From a checkpoint of a small transformer trained on Wikipedia.
Size: vocabulary 8192, 36.2M parameters.
Architecture: LayerNorm before each block, learned positions, biases, tied embeddings.
Each number is 128 + 24 x the weight over the matrix's rms, rounded and kept within 0 to 255. Layers, rows and columns count from 0. Numbers have three digits each.

# layer 2 MLP up, 2048x512, rms 0.0325, rows 1182-1288, columns 256-319
103121127137134150115088143090112114158111106172138108103083119084073120112184131139093146161124087123108120111148117112192149146112107126100111143142106125114110160165146073117146136124117126
116146145147107156131098104110122108113166129137147135125147120100162123116135119088069152111077110122141160126090094170111169116132098081105132121162102137117138167149118137150105125154119080
100148178098087138141120127135120148120119145158140115126152063094136122129126164119121157132150132086101102158106141143126116139086173140171156132110126137128105119096127135128172157098150167
136136125106086114112134135157134098134118155103137091128134141131136136125081126108127205072104113132131129118164139159149105146147088141109127109133133151120082090115178164141149097133111104
139149138136144149131127112101136145123133126121130138148146146110118110151144117120115102133128136097095079131104132119123134134139103153128129110157122135117166106117128111147126133150149154
101137154144114127138133146158136152149127130105130152099163157123109134139119113104160112107155138143141129121146142181113116137107121152101127114134143111114143129150130128105131134107161156
160146123128118140123116123126144083140123148151143148141146115150126118153087177136119152163136121135125098141109102139137121127130105167129117123128111154116126148120155135134116107131101161
143142112086157122163108093086155153142109127146140140138103090137120133124116119159135102100162166108151134108165117108103096122118144127126166142115109139123186128161117128167123155144074118
147121094139140080135140167088170092146063127145127158159098168110134104152103094097120085066111124094130094148114126116157093158169124141129141135105132167121113141108135103074153109080163098
142162117106095138135142149099157173136118132163122134133138095135124125124119131103143104167109101116102121127137125119113129120144116096108133111099098136145184149121107158105122133123152136
140135167135170153115179149095106107095159129147148092179132122107116133104121149156089117116135131153152131146157102138105139137184131174086165155170056098116133169152137121110124164117094119
142139119141154124129101094122146146121119110125126146129126195178172139108135120116174128140101107178138158117188160116175128165119119170112141100110160122142085091156103156134138111122136140
141135142126188136088122163115107164088132134112076124140159156073171157124157141154169154143151094146144122151142098162110109196146135184176156188101137138089097157113155148118086130188102067
135104114156123109150131129146121125108133135128120173154141133095154148165105142133106152152074134153094138129157128108114142117203123174128068100127132073108139101143118127134107151123116134
118123127140136063096105141095131130137104123127134126154150124142107147153126134112179115116089109128097134133138113121115124140144130133134122107166158095155147150138086118152159132135129151
131141100116119118089152165162146120125111131140087126128142130186148117131085136145115165123089138190118115116154092088147153135090220093141096116128083156171164123163139083137133165081142137
105144155154142160103131114164100095147181127113120131095131164148061125101110164150120120132106092133113157093111139107115133135136153132137105102138152130133099159161114133137075112165164118
160106137088157123101159153143164092123136166145074079161123170143186158170102087170144179130093135114148079098107120154120137141202143190102100098144140120138109147149071126093117099107040166
147173129116118116134104139143133129140144099127150107097104100144096121121118106120155124104138136120121141121143161163183110105103109132153143121123108128095132096117117131116140195095093122
119177112174163152116131107128143157156155126135103145111124123093140146131138168127110131142135115091128141144170104103113158171127105126142168111155141144099136113155124124152147099137114083
131136109123135136122160156105106134125178105160105124120127115117135141143095149133149139130142150127096136109110126095124104138116104125091142147140101104131107152145126138134117103145135139
116152136109154111129137152154133128125129143142141103145140076143096098138083118144123121133136141159146139182151157123108158102122156128164152141156134134127126119133111062123158128116133107
084158074115128132155140120119100118152137149137159149133110145142146144112144140144164124112129102170107110170094118151123160137107126127114134128126145127139099133161100125151151128163129141
149078121137137128126147110106110117154134145127123135154093134152130149145134161124184127201133127144128120125134087114120103141134105141083143054122130143145164114160148111151157139119136180
108167117141185135108124109190139094141149104161128121096141097161187162127154117118157113094077131121121128144139122167124120168166124171157147129084101096136088138175118131164139153145127164
134133105105123101153122096100111132117144114128128174114108106120139129128118108127101116127130158136120128113114169095145123131107148135110137127150105128060157132132099146152185113115147142
144109124104084128136132143090119136134158147157091174116165140113141149141142114134141136146140114145123106123153146124136139136153102134136142132113141104122149116133130168119128123110123093
137154092144113094157150120182116057113121136147148113104099143132143163108133141079123127137090155156147102136151093141076150131189153120177128111159112133155191150114156144122097133139126107
145115127112133122160127110114155117137133130140126132166123109101148147135118125122169109100162114129138173131092131109136135109164128110138117148127129119112134135139137102116137128117169124
112172082148142107154158113119121091089133111097100139108105112118148100120126124134150112094166150103110097141138116140120142142165104115154157143153110141126104141147121072110098131138154080
116119151133114112139157140169143117124132144164122128152156147141096130111135117116130134142143126123116151107141154139138135111126100095158118121114144137105147128138145140134118128140113142
137122112110106080117134105118118116106142133121154141180174102143126157111149102153153121130145134118102158091113112151108162098087130147138161174097159107144107136180129143132135107147083165
111162125134101148123122083165062135137125101147146127107125148111112134109120121128168146144082120135162130147114122088123143100135129124098154138079082129129102174080120128109130129104178093
128134143153140145149162077136127090140088114122087136132115115114081144100109194128119110116109128123120102120090124185107108112085094114112141159123103127140131091118143096118125123146146123
116139114117141157140109148100166127124189123135102140107128139156146116137129124118136174138168147069126178105115136148116149111133160118105109116132117138133146149108088093116122132091121146
099172140128125120150099102103180155120122150167158103098109163181105182141121105136137120097113111139152101084148160120155124150159124136112158061162094101165149120117177125108165157153128117
137135155136129102140152167119126090151122117159133189142160127097074135125130139152131146119133098140108133117173109154063130126141131147127157112100112135085130122140130145141100114123134076
128090157127174168067129181168139097106153108104075117102125149167130175080121143102110142080105155120139148119110091143134138130120100112161148194141108202177084130111129062127112146118112102
112152118117090083129102140128140127138123138171136141120112116081112120118151155138131175148157122138121095114088129151192112137088104072055139150141174111149148110124135135128145126093104131
142156110137127092160149103148141070079143143112150154100155161152149164117088154097086127113151172134171142100131126112141135126167151109123091131117116136167109148088084100115145141127115112
105122123118129123115127138095096151139159153142129101108126107098152143114071099106091153154093119124123143157108159104156096162133106110097099120145147132113136172111148096102146161136107112
126150142130164127149118145129156119156114129156113127155136121112145138126104170115150140145124137150149117102123142130095133142141102164109106125131128153118150106132094128131136175139120115
097110108135124043128151088122121101147103148120188110148141094107164094132157129143154085178139129175151114178125120118148144140117104169137076147106153151127142080112137115147158132161099103
179165099121177123101159110087130132109143120119140125122164106125129092145119170127122129116129109079139121112093098107114132168109127113140115143136095148133134092121163119121115154128181128
151168131093122132126159124114128110152141096102143104076167117102133102124140160087136144136110127158150126154119130147129120109139069129090133156089096085164096098169096142139150117112139109
113106114141141126089107082135126134122134144093170142128133142118109184113149138116125148113137126140106136129126117112160112123124146082103133140171112145111138123183126136147121139136115165
182122147123170112109155130137112150117104126153129108149151127176167130098110116133151128187176110085154165145151166192157137137120129120081149093103131098146074160170116125122111151137112103
147133135147128128209137142104116135112101152122108112126094127090137121105145157135088112103160148124127110126101129091085155131156156156132130152084147115113129100120121116107164130126113133
163159129114112136099095137161150175116137133118144136123143152117116108156167142109130091117160121130141123091134117098140113117167151117116145112154137070096137105168139123132162134154159139
121135103137139100137124140121094114132118122113154147103150099150109105136131127154120162110164130109108133136125155122140147103106119146159130103121128151140114149093129167151071123171160143
114142120137160111129114082116125120118146126116140123104155154162108103141118087108101113148151132132141093130107134107142128124109132114097154136122156107140129125128125142163121117158090102
125143133119129141136108118106115107114113059140151141120160147134136139133162133124157125130117124119154143158142133142079157147176117187142098160100145103130137169138085114129159093126124142
149146143177140117111124125110145107086118103114133134131125147165156115161138142146101140128155111142112148164122169131115113143153141154122129115127106151135110110127104120156167060126138126
121109117130123109107132135139149147102169131108157126118091143130097131132145122167173156077120075136134113174112138120131089141121152157142083154169133091132134146108094123093121142121109069
116112096098141140081135096124121113159120121093144140144128158119120124089129105125082136110149091151112111131115168119112126134128139145141103136139117138136132171169137113126131160132152145
107129103131123149103163101141142110112141123151115118146132133119130186148142149124155127187134102125123112145146153121152138135181134089174122074103159071114161088154075129102118092145124159
139133083165122168153117101157140082139157175140139118118124130112084146128137072176148131103133139110107144173127146142133121139141124101111146154131120130136077097122129142105068138111124143
096168117153116113115124104148140144112110127162113135136098104130137113105142140141111174096161131108142096130139084113118130121171085094141114152119109113117107136157134138153114146136101139
154070131159121134125158150124127127129162168136139092113169159145083162122131158139123121156144139118132112104120142131116184154110099107101145106108148119140152138127145176143160129114112129
138139110160122149143120141126139142115101090080151121134140151118121109118158186141102145153128139141134118145124080149160139129116112114119090136126156153117134143159123087105145144091077162
111105160096100112100155094192114159061117082145108096123106099158133157100110144102136108140158110102124160133148130110059130138148117147124132114168142137140131121157132177129130089123127112
158128108144146118100153133107132126128141165151146136116096116129140132172163101117125107154120144117136099125132131125129121107134110117145112136098144122114096121126132119123125135158112136
124104148106139123124124182122122160094125134093119110147132099128131113148108140182100132187150151108118147139075102140146099145099168136148144119139121119158191121190150109123157141117141153
137131149134115117094121131089134078122111149132145108151127140105131132161130141138134155136086132145133182107121142107157153201109165095129097104141129117157113122123141159139158117144112092
151144088136114084103161139069107126120114123127111097154137122126161112127129108117128125150124077139126137142119160112158096093124103148150089114138151131123139117086102105166142117127113119
142143121128120123127129112139119143120129103120144132150112099115155146142112133123113136134178107145104115119129111135165091129150146130120095100143099091129131148157135115142141149088139142
135150145138150159123158145099117117105129157158149170131128093175134141081149130144156097116110102087126140116127107111150119141089144136088129105118174079139123130124156188101136118136125101
186163107110105134091169138150095096093163134096176123080113108127100147119121142131105140104097143113150131117169161119093119118112143160170114128077122165175090124102120130147172114152138125
123048167113116118117128094158102101114114153112096177129094133128138150120165151124168122137130129130124112125141142125137114134140148148149124111153144174123123093142092158123085146136127127
146117067117139111120168099100134088134129112130123147108141144116153138146124151101159132150118161130138114149134115120111140106163156176157073155138138117152126132111124110125128112068120110
147167132109092108107135164139125128131130128139161085108142081120074121109116131113148144075126123137119151073164124129124129157126110166145131133119126091123133153121112108100057165129104135
105123108122121059132138123140106160094134142155122146117128096135150105159136120146103127109155113128098150108096097160172112108138130169101128081128140177133110134117172160142160093117148148
151157116096104144124156167103128150124075125099136126180122127114136122134141104127178134142149118078130145155151128158087132131143137158140124131153113115120167068100156101113155118129160083
135119122114127090147164137133104158163138082137115128101102144151144151113198144106076112108136141161112130130092119117119116141104077148182110194161140109111108141123082107111112139145117097
084141127172126120090139158155107113097088140143127163123139137116089148136095122151046150086110067154117079106112139150163097168130121151149127106130109101094139106106128115097156171138160138
121133161133108148119143128136125109122152149130089116052121171144108118123145141126137152092133105177178184122108125148119178140119143100099156135148144157154095148111115125143101130095129112
119145128146169081118156094157105135152098141148176188151133107117170147127141110175157122122145130090140126155159114141124130177108112162119104135170114179115138164139103127110085086085102082
054129160106139128103153116185125069099138132158136109116091131120105126134136151122101110151126152150128120104083131166147118150105172139097133149148119123115091156055144139151160151137097148
150116155115157119141117095112144105084141099134171125091122113150158109163148166097104117162175135141108140119142123131124120112200161128138127147135118177197142156068167089129133105132143130
163149168121126097120146157105147106156142110128132113129145117114149110136109066136123127120110107115169138149088134160122139109170126124116107136139090151148130091141174085122126143144083128
132122118158165126106106148174159127122115122147158131135147161127154140154099175122163104145159096177160102120130097141141168092065155135109134087143089182140148110131157169164120143128105104
134084116099102165119126125147149121126156127135115112126158150122117172123144077104118115117133128135171147111129101112116114151178139123120134116123143109129117106085170139152102119142178106
099126127101097146133122125121174119137107093128113130164106166124124148136144138151140123106155118121125122125173166121140096093067133126137104082136149099116161120122100112109191110151106094
095187104152132132099123101088126119127072178117120102121085162126112125115126126099127090151118108122106137186166106129159072186132135112154120117094163159173120120094136186149133114097105149
129140134098122142159138111093089137217089105149154108182063138109084114100117118134120105098103163113145110181105205079126091218120123176148188109141138156188140054080099111109112154196102168
138082102183117109100119131118125111150088095140110138114138109119131147102149093117177097150128104187137155119144148159162141157107145114130142170096112133162125111118127145171105140149136170
100122134152171156066081106096140114131143096129097105192087096136168146097176134138085133067147083176095132189166149135097144158078113128068079131173150104135126147142195074128164122148094067
135127117153132132095130118160118117165109125113125117136145150147132148121083144096155121109123091134164128124154115159137111137097125136153113160088119144125121128137161104135128141141112093
124114139140125143115145129157146137143182113155116123158108116112146129155110102109151158133104110151111130122106089146148116109132139140153102097111134121168155130074129087144154137107110167
093167130152113129144128127128113170148118114120118100128114134145121124119120115166129128115117126123121106134146111115141084117122124132102144097105151120154128146062128132144132107110147169
082102090103100135148096132128158114115157069136113129100118165146097140168109168115128156119106156134156132131152117163180119128092175113129103099095129133117119159113172144158112078135163153
081122130108095162150149103132112136150093123126084113146147112119164192117151118128106102154140093133159122164138142135123093156115094183161114108131130060100163144108130159133184120137106176
159136085100138092171137136122075129136131139126111119134113089106121129132111134132135110101120139124137086126121111145111127134116100146136123134126141122102139130099142152151122145145120146
109104160111151133112106109109073115109144099144102118123127129156114103132110121151142121121134144115158150168136115081139150126160120151068140161130136120153127149102122135151118147168168162
163107137169076093139145150132114111099130101116105136116108107116095178133153148123149088120128143119123156152085188112101106114153114119102129118110116179125147151163134118140109131085126109
154092112102173108139097153150166138110064132112141128118161193117142110143190132137142178143124098143128135104130126106160156121111165124099129125149123108110125116131108108149109156108132122
123111115127122128144136108106149114123098137148166128098107109158136128145128103124136138107130098131122114176152126140153164155162120104116126146118115127111092103148156138137161140142158126
139124104134133131101127153145136121095125120122162148145167155160129140142189068158116118150089125172087123125124102159140141173160080111063134088124146073126055152101073101122099112138138126
093158178156111131168107133112115080094137119125122132099136130116168151141136110102149123123124090151156126109140110105139145130101136140084105134127128123116070095115104137133137109117156141
165152166138098108123167130121106157176165156124147150152124148121138150087145154144134131137129138150141120122143087141160061152094116168107134135099112145102147119112133124132143152115147140
120173103110135129133126132118111128104100113113169123148166090135150120142196164078156091122112139145099124157105101110185136162126147138067156138135161121109105139118133078117123175089139171
141112110113118119151133083120152110107104123120121137100120093160114164109136151151149155157113133157120148098089152126191122151112148144106149135119096075124143170119183133095102135092135073
116106094133150149161119121139103117126168128139106109129095131138107120161147139128147124178109161121110147115057128150154088148124120155135148157090147111133135131144153114068157155169131122
125144116124148137105145140145093106085146128162122134107142163135103154132129079134163145141083132096174106113098077137151115115112165137145147148148123101111139104150094124135114139145100110
119124155136129140123112147120129142153121148124139109138111147149132130144106106144117142112120103115120133144124117152130084121162131165109116123145120128131129102147128143137134153145136109
142086140145128101115130128147094118153163158125158128098104116107160083137130173104138075114172160122106109140087158172135095085167115132122123171115131153089118119095119133152159140132110127
169136127126158128117132080136125154129131141144129140117137149120116100156138153119118127124149108157120148124159115098119160135065094139086163161079084113111119102088132139128134134085114123
# layer 2 MLP down (transposed), 2048x512, rms 0.0325, rows 1182-1288, columns 256-319
116130166148134117110135181113131100115109182139064146115126120133099108116127120144113152105110093152118122168200138074110109123090132105131092139143144121097118189126163121130131109132163132
105165084099152128125144126133139130163140097142105138144116103087110134138133145103121112135134131161086138130117127106152114100133115149160143150144149118110117129118130128147096137098137153
128176111118102135143161157143117117130135124133121130123161148089164091158149139124149106120131131128074153133085151111112188117098109111127124115099138113120127115158140154136098116121098116
140153081118175134145115158147136155152139089154102120174126105127153106132131131143111130136106175127128116143114119146146118095136156095141118122132112145089140089149103132116116119125155163
130113115157159125125132068143082141135107128133139147146129118143174138157074108113145117132153122129159168140161135140119166143141159118128118111129134111148140147121119143083123115124135106
131150154102113101115140098112145102134133120130103121121124131089129088098093105142123103125154131117136125137109140145121148104108102132137064137121147116128117154157150101146105096100123106
122155137092128121149140167164181159164145173138089144077118112100132123117143138114137147100110134125103108110158105098127107136175141153166108112145123095127124105137134142162134116090137132
112118135134124154156111151173124147118147125121111095117124141116130152085115085152094122131083086118141116098141152121134141137123143156111181139124123141143106152132126177159195138100105126
112170133154161135146158108095136146177113139107142143110113104129143144196126143149139106110124154121114064110107124138171157112119108139141139164097109154127129141136142143162139113134145098
139146136127145123137143108136153103102138114164132124138132148151109155120152139119144154152130175167142111137137086089110110122146104117135121145139140136118115116115143174152090135135104144
176140132133155128144175110095148079088115112154127107144134100115110121098080123132128124086090103109119091104103178127117134128156113087141153136159154118119106147108104158138150142151115130
137141158114142128112135119104148113178089151163140151080115103108143123095081120136152143118123121096102139114140122120162131185103143186134154116097125152128133132134100113149128110120118149
112136155139135134129144121102124162128125107120147113174129162113171142159172131120118111134105130122128128172111163158162084145122123141131122099114078114135155133131124109081162103150112139
100155114138160106125102102109151149144112131092140057107131113085120121117125149134146121121111175129125122119101141173141109142138086139152098101113152086130141164146132144130135123131090162
114127143085127086141070157070162118120089108103129139148138120150082149137138118108144181130124170133126074165104141110144126108146158162148143105086129115084151145166149160089187097125105170
102174135098142126093130146155148160132111172199086132138157133092061143148098093145125136142154163134099132108205126094079119142123157094120143129077134124123131102152160141127118166162094139
120121117142184183195122107099119126127170133093154161108100130147133105128095144093133150117109138104131135139115093144115127106100139117135153095161158128111184124107169096159089108138138115
130125137108160122104139150154159199115160146149088083138186167131164148139122123193110113127186129145186086132161209112074149117169100161104135123112129088173112149079158107130099180114117129
108134093133130134132070098151117142133098108106125115125151153127157128126128134112173103135135150132132112117152115158173125137124110119098141100097100101093089136147094112132113165112134115
139119134060094099135070173111107134115127147162114098105121139151124150136111128138109125110142137121101137061163174139123124105104140113156116163114148131100139148133142116095076156153117143
133110118125148129138121131108132121113125157139119116139131107146159131148162121116128161123129145149142095124130118121178172111137113131089123143137129130101102109097098079148132110131138103
119087137154135122152162133091119140149170178165150086113162124156128183099103113132119127171122163081111102112120133144134144114170121117107100126106182154161132130116096129074106116111070163
162136122122168133154105200134143142134129118132145106165141143141119100091128118102060119149146134051166125130119119087145134099195140127114137121121111136107104125098127112148106107120166101
104160104178123120124140138095139120117161147155152111113151107130118138101110145146140155054120107145114133163144119125107151120143145140122142141143171083149143109131098115080136137111153110
101141113154097102151102142116154145122165127109120122136148169114135106094141168116109114127096107114061161155169141140149124103156125069125122125132129119127180153165134153035102125129120150
117140151108098164100146141131109132121113137141160097116096169107116142107108138126114118095154175095172095135132135116123142118149128137150114126112129090139147143146136125132125115122146123
155095116118107129102116120132136091148165133141128135145142154173119124182130132154125094138125138147154154135121119185115165148162116091138125143115120143151130135109096139155089145126134133
126095115139150164139127115114133141131094121117106127158123100127090149121076135140143111133162090099105170140152118123047105074117117127115091070151186092191123146139105153107130138138191080
127145117086116111118106121157133152086149124126117106133150147156102123105127163107139155160112113117118158113128086122108162167130141106168119155137129101110139163115151117169117133145104098
148112171104129132153124109131142145162156143183155116141152150137109137111119128108120115137081142128154141110123122121109122112108128146126124100121157138132148103129115172140117104146117160
142131148105121133125153122110138151130170133129092115127164098091135123144148130128098118129120140106106132141110117140136140150071137139089126150131116166110127112120149099157098126126123132
174111161126098124137123143105175110114141161109127149153150119132114150146141154129147126135168158128150172139127142111101104144100166108129141129081141159085120148107144141138124126148164109
135180144168166119105154131132149137146113131149142122149116137139102132148165162131099109122143150161063141124138131132116136130090115158125086120157131135130113110167154119116129154137114151
147102135128146148141120114079160130101109093161125117130129137145150122144122099139086144153163156122134143139165141119105142144114135162140168111115133129148155137123127121139123139117139101
135110128112115110126099130175153140125165124090102131111151114105108119120134138117104114144147142115142145137136119115115123135115121160148091149129110112139150101140101075113111115120164105
136137100123083100099155136121153137088125088121107113157143178110114146170137105151102119111108135164128124047106174094100114146144142086144149124084118116110111128043116166137140151087171132
139093104151113139139171128104124124126111142122128117130166114175153115141154133129183123134152147118136115121099109122149189084147082075123110166110148150114113137088146149131097126091112179
097158145095121156121121170109133148136173117168104116118122123141109130109147173145150166102109119117115118094117110114095140135136124141156157145127103129159146129153144118138148138134139157
105136158154112133140168138132127127061137140108158163161158114134173134095132139141115140125146091072172167142174122107058148100115117148144147090162111157124116145122104127151155102125151119
151116104075123123122149054160129105133130137136132162116136157124141121116099126114113101163160140110145151125105160117126159133099182110116126150089151091096156091099103146132126080104133114
151118124143150122116085142142123113144133104115120144132113099114133147137165121106111142123101157091156129104140117162114188065125137081152120135108125126119097120094125110160109141118156140
150094123096139113162142100148134088147163123112167137111126112102143111094119133147161113108135148131148137156118138139131133137157159104119119100117138120125108102088143128160153134146173147
111109114123129104063155049135111134162155141139199115086113171150132099113108136146109109189179076135163087135127103088161194124099092141130087169096144132096119120122077181170191099155118112
150131118159123120113147166113103117129129107144107094131123127103131171117108140140136100143141127117132119130117162109143132114116136156153112172126173108155131138127152137083139121142111150
162112174106113102117185141081149124131121089192119123124153105125124137119156122091128175122120117167141118105130145133137135134124153128093137161130099128138102122144160107141153101072184141
117134172102126140157118099102113127127148129130178128116156164135156146153142159119140126093103091100140126112118112117086104102129151128117155082140105122170112130124095116109162151123118108
148100118146158122098163107078132159092144113110075128193105113116106124132123130118107140138124101110115102123097145181138138122097121066164194152107158148173201155108114130098098161144124114
136115158095119120127154138114127138164101134151139150120121132138125105116151106165108160144140115119144182123109132133166100120147102104146115124129065146088098131101173097128110138133166120
105139091158112161104138155126108092105115091120185114138169084139109140134109151147138136145095115114108094116125131161133161175139139132170108131089144145128130178108109127126131153153130135
125089121121076102093095148124127147101121105142146171099110149145134108124115112142119142136140123136105123128117088090135134137142127088152088162145146130111136123103125138186180125152123136
178140141105048143153142158173161120107104140145132118126114139094134118125197106132149124127142132130145163128135112078116107087071075117131181128144132132116107096114156134127121097175122152
149169158137146097121112133134122121077095110122080156069147145130144135133128137134123087098105114112131095155121113145122092145128137099111125109147167163138129149097088128170136103130168152
146074139119151136122134120152094114117122142122122163080127113149161100128100158115081141114133121134151112136163146144106143115117148088146102128087139135099142112135117076106156143107108103
137161124143140125104091137172142156162105105134126122128178137130159139090110111128157100131134202091125105163103145125131107143163126127130113083156127105126117162135123079112159108120158109
118154119136144142114108170115101124087142108109116115132147120133130153136140112122108108103161116130147149163100124118119126117142143113130098174166141123136172101097159091131091130127117161
093119132136140108117105093180125145139122146136147138119090098143141130141111131094140130172099097098162114120085170108112139124171055123127191152138127121107113095158126128106122106146096068
075159161116127154175121135127127132144096125107159130125116117167102112174151122134140138132119141111126145111129124112104144140150135137110118120159114147137143135143153127104150118122125139
113148122113096129124130128105177151097117154119138143116088092096124147138101134105124138104150126137130157136133150133143100130111101173130136119118141138141156125127156134113129120114107121
148109144132159163173133116132154161139086157139114103153142104136119109120128137091093126118150167116156177173109163104111119109101155146133127134135132130142154147116163071096108144114094126
128137081130122118150108147128136126080117128128069151142150147113131141094131147113119078137123125111088122133147135162117132133128155138112101161084118116136134150114118150135147092114131133
094130130148129147097102154150139095104146109122138113105099099130121083113115149131172129103152097102159113127137145126090155174149134151182141121120080103125135150150143142102115116136103158
138098118112155140118105140122137138098132106129167123105171120131090114139116165105164119135114125135136146149139136078112133138105129144124128135125112132119133106131149136164115119124150136
118169094099142085112141127116119114128138101085192149146158105098107147127092112136155103119145171147140117134128175137124134128125113119173089103148122115106110127143149150133135114143116137
060161115122173145131091101167155115125139157168151107174126137193097114095173078138118128145104089160099154141126121102140149167112124128105099105152130108097143136110155121132142111157123110
108118132130153118109119160110109150115160097128158123108091164104144126115153127144129133126138143136154096131147112146138093110131120145125112113188123158141107088162108161140100135140122151
133121100127099133108144172141107121160100103122142117094137155133145124090129137130112131195162149108152171118133138155118153138152131154170123124132119118158147128137127092151106101112109110
088152117183105125136124141127161160110120126147120139148114125093133115124160125127113113127108137159097114164131127110130109160091134119077141152131179114105123099127106140121121142135069160
096123166093125139104116127089085117132078186147115132108151133123101125072132143146122131108166139111106111139137146123108098136134080129154113149158137101154150082117124110144140160143118123
110133174150102153141111114173073140154131192134121128140105074147141120081146112134129165113163110137157139107123124139126119093127135120122125123132126152147120110154107137169124125070121137
172140097066133127095108086133095132128135110107100133109167116120138134169154112133143092180179172061125127130131149145146149179094109122114140173136156099131153139123112114176144110121181094
110120114085145137158082097121109118169072126146075141071129096123125145135085120141128124104132097136114114142102142144100138082099125134107108149150146103139111118158122134128125196131125144
057101124097144131135116171169143105116088134113078138121134137104119157143094155125206142125134158119099069139110144127165155148118125112111109166132167154171156151126116107106134136163112122
088087163117149176168151112105134124120146134123120149106178125132091153146119153155106131119121120143155124114121130115118150199147133169109105114138123111119101141191157153147115134103120162
058132110145140167107138151078148161143119120113183135132110142112112112124134123157140121174139123095147143080117167128099142122123181138110098115077129142144167104101124131137132094100137234
093144126130141100108139117166128086089141150163115159144111135162126127067141097115146141141163179113167148128135147107090122138124142141108114146145144134106139128131146125133096132121118111
104134086126145106127117078146154103101163136115102121120150192151156139143148118140105106104149107127197141162090147124084180145164190109128178146135210147143119158086153132123096154141127131
073147093099172151128150117143111111174091106111128136116150077087134110178084083133108124111140109085128100164156123129101121143190136077129156132110108171163118111142111128167097128096117112
112116143102126154127116150143106099071133092118100114176149144129143141110161158122118107150153148086139139131091141122138140142153166148070115143111160148112154143088125122117104148147124134
123132143179101123112155097137110177106137125125111127115187165113127150141141127129110103146182127152096143153116143135152081119130132217110112121128110113179086117120107082153133138174164111
089092126153128115137075132104092146110133113154091090080129098135098072120130140099141174104127132121114117135148121143119086125131171132133111068123103111136099152167122139118159117059079132
109149144117132166116126086140113082152100134163154118155125205145123189163135105107100141127107107141136133081116126137123140137094139149126096078136151170132136098138174126116113114113089106
092117122108159130137140136099111104139126083106100112136138111118130143115109143138112088144136108117107109139138097134107138133158163149122135149090137131122147102171115109119135131135092106
125168138144140138133134132137120126128094125100098122122137133117118113116104121139164111107166109093151124173121160121155147132121141126149157134149153117134132144154193180133142147103142111
128092145080132142141124199129116137096122141098175126149137131131104102193159150120122196156161125124138109097133147158078120108154123155128168180169127143128156125092152123155127101144105119
075084121126138134115161086108108125156114120075126203187107119094121169214113108203087191082102181109128129177101181036101143219166085168042133104168098134159063146154090111072074096167141090
162143115098117128135121137157120112107131113066133138123141148130113142132116133125146141111102127133138151179129136108104141132180146151126130151111159131126166139115147062156124152148140155
166157174150084122136050089132105159154124081139130183159094105099127095110195143137083140143121112150048118147159174136141139161116112108114107122103138111211122132141127117145133156164098122
101121104150133139126113133095137110121113148117115130117149109142122144141108086150132115134144152077103125087135147130135112143148116160111144129143126121085137121138092154134131155126118179
102126080136163182134121120121159129109106117108138171117117114150133163083149130092146114137142086120104090173109116121153128114157152149121105095126079136109152126121084112166126115131120146
123147125144107158135111147155155114145129148105177161093101133126121174139173148120143113093099171132116154139127192186094182145121109123096149117144109137121174130128154099158116149144149154
130166131125167093143145129153112160118096167151121172108161173117088134141148126112128134142126128115148118110128170101096119105119113158134129133091098119103112132118115108069147122119130175
142163087129118125138117066101154129172183149119078180145108147127093146143177140193098121140133096097180152103113167081154142093151127110161129153173166170096080128123141143099152125136169072
096177143122152134155119120143121143123137087133097126093124131151112111112137130127139121124093102099124142136109125141152107128120157133168143111142137138093181113110124140161094097132156129
130133162166134091056173132135178140102113115134123122133101130113136117120101135197137092146155112109172133139163136115116155073108078123146089104137177075158187168142138115087127135180101116
173106071135098149179104155106175176157132170111134154128156165081151168100133089109151115091143147130116129126143143129112142149143135122134111150129139158164124134149139078084150093124089156
111134091131151106105131152118147140078138134142097125084120155122082150121106117077106104103131093131102120108108141079148115145141135128136111174122101080139105175116140122122111114130168157
133099085096117115144121133128120102106102091175147183103154135173077129125152138146104128124139117146155128193130131105156122131138114145122121114131095128117111097139166145140177139154156134
135121150104187154098142120158109101136132151145122159151136136134159141120161121058147130156158111167112125161166155134148115096148113102098105143110137116177149125123138099090128132123116135
134090111142109141135140139122133099136128109135148135126113077126100152139148137144146146118105165149110102096118120151136141172141106101123124127114140119095103135127120144123132133137104131
150114096091137158096132111103124149159091105120140135116130104149119113149138120110138167107143128111137125136130111130120167137130128135152144117133151157132121143118129147143107120152125147
109171111096093104188103125134143083139157115122157151110082070130173139163122134105155130108140128126077162195133141160144105106083152164102165096114152135112107119100155117109133128088130156
095134110144128159139144113165088123125115157134109090145107100157128138135090128119122162149121136095101125111130165116158140092153128157123129128133130089151129106099171143106161094128130141
107120138144122125126135145145143171148129161099103149092111082139181145128150161141130140110147167145154101106116118132129069106159143133113159162135107112140104150102131131113115139158168132
150114152141128164110104122136104084119115150129147120140149109081109166119139095115127133127120127114154133145137131133140131145121142151174167135131100169097107085129109120108156151151170168
112104143132125125138118100124086104110149134148126158115141121131114113118125107106101157121105121119127139117130136138135129130123107145140131146118141135095137117092136139124129140119142123
103125171081104122142156119147130126137195147106127133110146143067120107094150137150133078112209111116137090093128127119151131123135119088109125098140130154130116127134091130161125123074099104
159120114158126114100141125095138169111118151144103125143095124083174120131127121128185105112115091085135147168115128170139163094147068159146147126129140104086126139110119140128118111111131140